Weights of a small transformer language model.
Size: 20 layers, width 192, 2 heads of 96, MLP 768 GELU, vocabulary 25076, 18.7M parameters.
Architecture: LayerNorm before each block, learned positions, no biases in attention or MLP, untied embeddings.
Each number is 50 + 10 x the weight over its row's rms, rounded and kept within 0 to 99. Layers, rows and columns count from 0. The size before them is the row's rms in percent of the matrix's.

# layer 5 MLP down, 192x768, rms 0.0584, rows 83-182, columns 32-63
099:58 63 56 58 59 46 45 60 51 45 65 53 51 47 48 54 55 52 62 55 52 48 54 50 53 52 46 54 39 63 55 60
084:48 55 52 52 48 49 36 38 33 68 44 54 44 47 54 50 56 40 28 44 45 55 54 61 49 61 47 48 45 37 28 52
102:34 33 44 37 48 61 45 51 52 51 74 62 40 56 60 55 53 73 37 48 58 51 41 55 39 40 23 41 47 42 60 40
096:70 52 49 57 51 48 50 53 39 21 60 49 43 51 59 49 33 58 44 51 59 41 52 43 56 55 35 53 61 57 48 52
102:51 63 33 53 48 63 54 71 62 30 73 60 55 49 50 48 61 33 70 62 53 46 51 42 44 60 47 60 44 55 54 53
102:47 54 50 62 52 65 45 52 41 61 61 58 51 64 51 51 58 58 33 53 45 47 56 52 50 47 57 46 37 74 49 57
097:68 66 39 59 52 38 53 49 34 42 35 61 47 46 62 53 52 62 54 55 66 51 58 54 47 55 45 55 57 46 68 64
098:50 66 51 45 38 47 51 69 54 56 49 49 47 41 48 42 45 40 48 38 58 64 49 55 51 62 48 50 48 47 43 51
102:45 44 37 46 43 39 52 56 76 61 44 47 53 42 48 55 42 61 49 39 52 48 54 44 54 31 17 48 57 57 42 43
102:46 57 59 59 52 53 52 63 56 36 61 55 52 53 30 29 43 45 31 66 57 55 56 60 45 48 31 54 58 51 48 45
098:40 64 51 58 59 60 47 55 45 46 71 47 49 64 53 48 46 52 41 45 44 56 55 49 61 45 45 49 57 45 68 50
117:77 35 49 43 42 47 54 44 46 63 45 40 46 53 46 50 62 36 33 55 46 66 51 43 55 55 56 41 33 54 52 60
090:43 49 44 44 59 36 55 35 48 63 27 51 45 50 56 42 48 62 60 53 39 51 45 38 49 42 49 55 47 54 49 61
096:44 54 46 49 52 45 42 40 61 48 47 56 51 41 60 48 34 47 51 54 41 49 44 42 39 50 32 47 74 58 45 41
101:40 49 45 58 47 51 51 45 52 54 31 52 52 53 56 52 54 61 47 51 53 64 47 63 40 51 65 53 58 40 54 44
098:48 50 53 68 62 50 45 63 31 45 29 62 41 52 57 63 45 36 65 53 61 48 62 48 55 67 55 57 56 40 39 45
101:37 39 57 43 36 52 52 47 56 76 34 48 39 55 61 48 50 30 37 51 36 63 35 62 45 38 39 51 57 49 46 38
103:38 30 52 48 39 49 44 32 61 41 63 33 48 40 53 35 43 50 38 50 50 51 62 59 41 46 47 38 52 43 41 49
103:61 35 60 50 45 43 44 48 51 79 70 62 49 52 72 54 31 58 30 47 46 44 48 43 47 43 48 48 47 39 54 61
109:60 45 43 43 50 50 48 51 49 51 69 36 51 52 52 41 58 46 64 48 45 61 64 53 50 61 58 44 45 54 60 48
104:45 68 68 52 47 41 51 67 63 43 38 48 47 55 53 49 50 43 33 53 42 37 56 42 46 48 43 44 35 63 47 49
125:58 45 39 45 38 50 50 59 55 40 32 45 53 53 48 46 34 37 65 49 44 41 42 40 48 54 44 50 36 46 60 66
090:45 67 44 49 42 52 63 59 53 64 69 41 52 59 40 60 61 63 81 35 49 58 45 61 57 47 51 46 32 45 43 52
093:22 58 34 51 56 58 57 44 56 87 49 51 38 47 46 45 56 48 27 58 55 55 41 68 46 55 66 46 48 40 48 55
093:66 27 32 46 51 53 54 44 50 58 46 45 52 53 57 43 50 50 51 46 58 57 79 56 37 49 53 44 45 58 65 51
091:45 30 51 71 65 56 38 44 32 50 70 79 29 52 45 45 48 48 36 72 41 34 49 57 59 51 58 62 47 43 51 49
095:63 64 45 44 45 36 51 38 48 36 50 43 54 52 48 51 69 61 60 47 69 52 32 49 37 56 49 53 52 54 56 72
085:48 48 53 50 61 46 44 46 56 59 56 42 50 52 43 44 38 56 61 54 38 44 59 63 55 41 49 49 40 42 27 59
100:63 60 78 57 50 50 56 35 43 43 58 47 48 48 54 62 61 38 35 55 35 41 52 41 52 60 30 55 38 50 43 50
094:37 16 45 60 45 36 49 50 69 66 49 43 58 42 46 54 53 53 61 52 41 38 44 33 40 37 55 49 42 54 41 39
103:58 50 40 46 65 57 46 46 45 57 62 40 52 62 41 58 58 61 60 51 40 76 37 52 50 57 70 53 44 54 52 47
103:50 33 42 52 46 38 50 77 60 34 39 62 53 61 37 55 67 48 64 49 37 42 49 41 42 36 62 44 41 62 47 49
098:53 23 54 70 68 41 40 28 60 46 58 67 44 41 43 57 47 61 50 53 45 45 59 47 52 51 47 49 49 49 46 46
092:52 61 41 73 48 53 60 59 50 42 66 53 50 54 51 34 55 44 63 51 63 42 53 56 62 52 26 52 44 39 56 62
108:50 48 57 56 61 46 53 37 37 53 47 60 45 40 46 47 61 54 35 57 55 49 65 59 51 40 63 42 25 45 80 54
097:64 62 67 51 44 60 53 67 63 47 46 74 53 45 62 46 43 58 38 61 36 57 35 68 61 65 71 54 55 60 46 46
101:55 51 61 57 48 52 43 47 50 50 32 59 41 58 45 59 48 43 46 44 52 38 56 51 45 53 45 53 48 48 44 50
106:52 54 47 54 51 48 37 24 33 33 59 50 54 55 58 38 36 56 34 58 64 40 37 33 51 46 36 51 67 46 70 36
095:41 38 55 49 55 57 44 45 70 50 62 53 49 62 59 37 48 49 41 56 48 58 54 46 56 51 57 57 22 58 42 49
094:44 61 57 33 46 43 59 69 51 59 58 20 66 55 56 55 44 56 57 35 57 52 32 26 49 40 51 48 46 60 30 45
109:35 24 48 46 47 42 52 52 72 31 54 44 56 51 51 53 56 47 86 41 60 36 58 46 53 37 26 46 28 53 43 41
093:61 40 45 21 51 57 45 46 44 72 63 35 39 59 56 55 34 41 51 32 42 39 44 30 51 60 35 35 58 54 45 29
092:41 42 62 43 48 54 55 39 60 59 55 34 54 58 48 36 56 50 57 44 46 54 58 46 44 52 62 43 47 66 55 58
102:52 36 40 49 51 54 40 47 68 35 42 61 32 46 37 55 29 39 72 44 46 45 48 54 50 52 49 41 48 61 60 41
102:57 43 57 49 48 63 57 69 57 48 57 31 54 45 42 61 54 40 67 47 47 51 56 50 35 81 58 44 44 50 51 65
105:56 72 47 45 49 52 52 54 37 42 31 43 55 59 47 65 51 66 67 48 64 50 50 46 62 59 51 50 71 67 58 63
112:61 53 44 44 53 49 56 43 60 48 46 57 52 39 49 47 53 70 61 49 67 35 61 46 50 39 30 45 47 51 71 48
096:44 42 64 41 65 44 50 63 50 65 64 52 34 52 45 53 50 49 34 50 53 35 33 45 47 47 49 45 60 65 64 58
093:53 79 62 50 49 51 45 56 30 47 56 57 40 52 42 62 49 30 33 58 50 46 44 41 46 67 47 42 47 60 25 40
102:23 38 52 52 37 47 44 44 42 46 42 45 51 57 64 56 44 25 44 50 62 26 38 61 64 35 48 48 58 55 42 57
102:39 37 61 44 47 60 55 65 64 54 55 52 56 50 51 40 52 62 37 47 56 37 54 47 57 38 53 54 53 44 36 55
090:57 44 43 39 43 61 56 69 61 68 53 42 52 52 55 48 56 49 57 45 55 58 54 52 44 57 49 42 53 61 49 53
097:51 74 53 51 50 54 36 49 69 59 53 54 49 60 45 45 52 28 44 43 39 48 39 60 41 48 60 44 39 66 38 52
097:48 55 62 47 53 30 54 55 26 25 28 54 53 51 60 37 55 64 33 43 50 43 38 58 51 61 80 51 51 50 57 56
125:27 47 65 43 53 48 53 64 56 32 59 46 46 47 50 47 32 63 60 50 70 33 52 29 51 59 50 37 40 39 65 35
101:37 55 60 45 41 37 48 39 51 50 33 43 56 42 58 43 47 59 39 36 51 52 59 58 49 50 52 47 58 30 44 49
107:38 35 59 51 49 51 45 39 39 52 55 58 44 50 50 59 43 27 54 43 38 67 52 36 45 60 50 55 35 59 49 41
103:51 47 42 53 47 53 53 60 66 40 56 54 54 38 35 47 41 49 36 41 42 42 56 39 53 52 59 44 60 37 58 50
113:43 33 41 40 55 52 51 48 50 55 63 43 55 55 59 49 56 41 54 55 47 32 61 48 57 50 36 44 74 49 36 71
105:62 50 43 51 53 43 42 59 53 70 43 44 44 63 54 51 53 48 46 52 44 60 41 45 50 62 74 54 45 50 56 67
099:49 34 50 56 52 58 49 29 47 50 36 67 36 56 59 43 44 48 44 50 55 47 53 68 56 37 52 44 54 36 53 37
102:54 56 38 45 42 52 39 46 54 43 41 57 55 53 45 58 48 62 63 53 40 71 30 55 48 48 51 42 52 44 62 48
096:65 39 40 44 48 47 50 64 66 44 48 36 49 49 59 43 48 73 61 38 50 57 61 54 58 42 46 54 35 66 41 60
093:59 35 56 58 47 51 53 49 58 45 53 48 54 40 72 48 47 36 36 47 52 55 62 48 47 62 43 54 57 46 58 55
086:47 49 38 47 58 60 48 37 60 39 43 51 35 33 50 48 36 42 46 49 51 72 35 50 46 42 34 44 38 23 46 43
111:59 62 43 67 48 49 38 60 50 55 67 58 53 52 48 48 33 43 65 58 43 68 53 59 50 48 43 47 50 64 39 42
105:27 59 38 55 55 55 47 65 62 52 50 46 54 59 34 55 56 54 76 53 50 45 51 67 51 38 44 46 47 37 52 42
091:62 71 54 44 56 45 50 37 52 60 41 41 56 56 52 57 67 44 57 62 41 37 55 38 40 37 43 61 55 46 33 82
088:54 58 55 38 39 56 54 54 76 44 49 31 62 50 54 47 59 60 45 34 55 48 54 41 50 47 61 51 51 47 37 44
101:38 75 63 49 53 45 46 61 39 32 42 59 45 44 50 45 59 48 57 51 50 56 41 47 43 31 30 52 42 60 59 42
092:38 56 57 48 45 43 51 48 67 47 37 54 57 42 50 53 38 44 59 38 58 37 53 59 44 43 23 43 58 34 44 54
101:46 53 52 49 53 51 44 49 47 40 02 51 36 50 50 64 52 33 42 41 51 49 47 62 51 45 49 42 58 43 35 37
119:35 40 60 65 54 47 44 52 43 57 47 55 45 48 52 63 55 54 31 53 46 42 50 46 54 55 59 53 52 48 58 49
106:66 61 63 65 56 71 52 56 49 56 49 68 49 50 52 42 51 51 30 61 49 57 59 36 45 64 51 57 60 47 58 56
089:35 37 60 49 49 55 47 29 54 53 56 55 51 50 46 52 56 56 39 56 57 50 39 60 44 43 59 50 42 42 51 50
086:66 54 56 56 47 53 40 62 52 42 48 48 46 52 46 52 45 64 54 63 49 64 50 61 50 52 57 57 64 42 39 57
110:53 48 69 50 54 48 53 51 46 63 31 37 50 54 49 45 52 55 50 40 54 55 61 41 53 48 27 52 55 52 26 36
087:37 67 59 42 33 54 50 53 56 53 49 31 61 52 52 44 66 38 50 54 50 39 48 45 42 47 42 52 57 49 41 49
103:55 52 46 57 57 59 59 35 44 54 55 47 45 49 68 59 64 63 41 49 33 58 54 55 44 66 35 46 52 34 47 62
099:47 46 35 47 58 41 51 54 56 40 64 40 52 52 40 58 58 67 57 32 44 64 48 41 59 44 30 47 45 40 28 55
103:53 81 53 54 57 50 50 68 58 37 45 39 57 44 48 46 56 63 43 43 59 55 50 47 53 57 54 59 37 59 46 43
093:64 65 33 41 39 52 51 69 52 26 73 40 60 54 41 55 59 45 65 52 50 53 50 55 50 57 53 44 43 45 68 62
086:57 54 82 60 54 55 52 52 41 42 58 48 53 42 52 60 52 48 57 58 45 39 42 40 54 63 55 54 50 40 65 40
098:49 30 66 51 52 45 49 36 46 47 57 54 52 47 56 57 56 41 53 59 53 40 35 42 42 40 42 53 55 25 65 51
090:52 54 49 52 50 54 52 67 55 28 58 64 55 56 64 52 50 56 58 51 51 46 56 57 56 51 62 53 53 49 68 52
084:48 50 31 31 49 40 50 66 50 41 67 50 52 53 48 51 50 39 47 40 36 50 52 74 55 56 48 43 29 53 50 61
091:54 59 44 53 44 38 56 30 39 42 33 71 39 41 59 46 41 55 35 55 57 55 38 49 45 56 52 53 48 31 56 42
096:59 53 47 48 38 49 50 45 50 49 53 44 45 39 66 45 64 55 67 64 49 79 56 44 53 56 59 62 54 45 32 56
102:65 66 52 64 44 49 51 47 34 47 47 45 47 52 56 52 56 67 55 49 52 59 50 64 46 66 66 58 68 42 63 55
088:59 33 55 39 51 54 50 58 51 42 42 60 52 40 65 44 41 49 40 53 51 49 45 58 49 43 70 61 45 60 52 56
111:58 41 40 52 45 55 56 39 31 48 61 41 49 48 54 57 43 47 60 38 41 57 46 65 50 51 56 46 47 39 66 39
091:39 70 63 54 39 59 45 67 55 50 60 43 58 51 52 54 52 51 32 59 51 25 58 46 61 42 50 51 58 53 58 48
092:64 71 49 48 51 60 44 41 52 25 43 40 58 47 60 48 44 49 41 51 47 70 36 54 41 59 46 50 52 43 56 36
109:66 43 38 57 60 41 50 43 50 68 40 47 52 54 57 57 69 54 67 59 45 72 46 78 52 59 48 51 70 34 24 54
113:40 53 42 38 37 53 45 50 52 36 58 51 53 52 37 44 52 56 63 46 52 42 64 61 47 56 67 46 46 66 69 57
095:52 50 42 38 46 62 55 63 49 52 65 49 58 54 59 56 42 50 65 42 48 50 42 44 42 54 45 50 42 55 50 60
104:54 71 45 51 59 68 52 49 69 53 44 48 42 48 53 48 55 41 60 57 31 53 36 62 43 59 72 48 44 51 53 52
092:35 47 64 44 50 48 48 39 39 61 53 42 51 52 52 56 50 57 68 40 65 38 59 61 56 58 34 56 50 62 47 53
091:54 58 65 49 35 44 49 68 60 46 45 32 61 53 52 33 50 52 31 45 67 34 63 28 47 57 46 52 50 52 44 60
089:52 54 53 50 55 47 57 40 44 85 45 55 56 53 44 49 45 53 55 51 62 62 66 48 40 36 52 47 61 65 45 44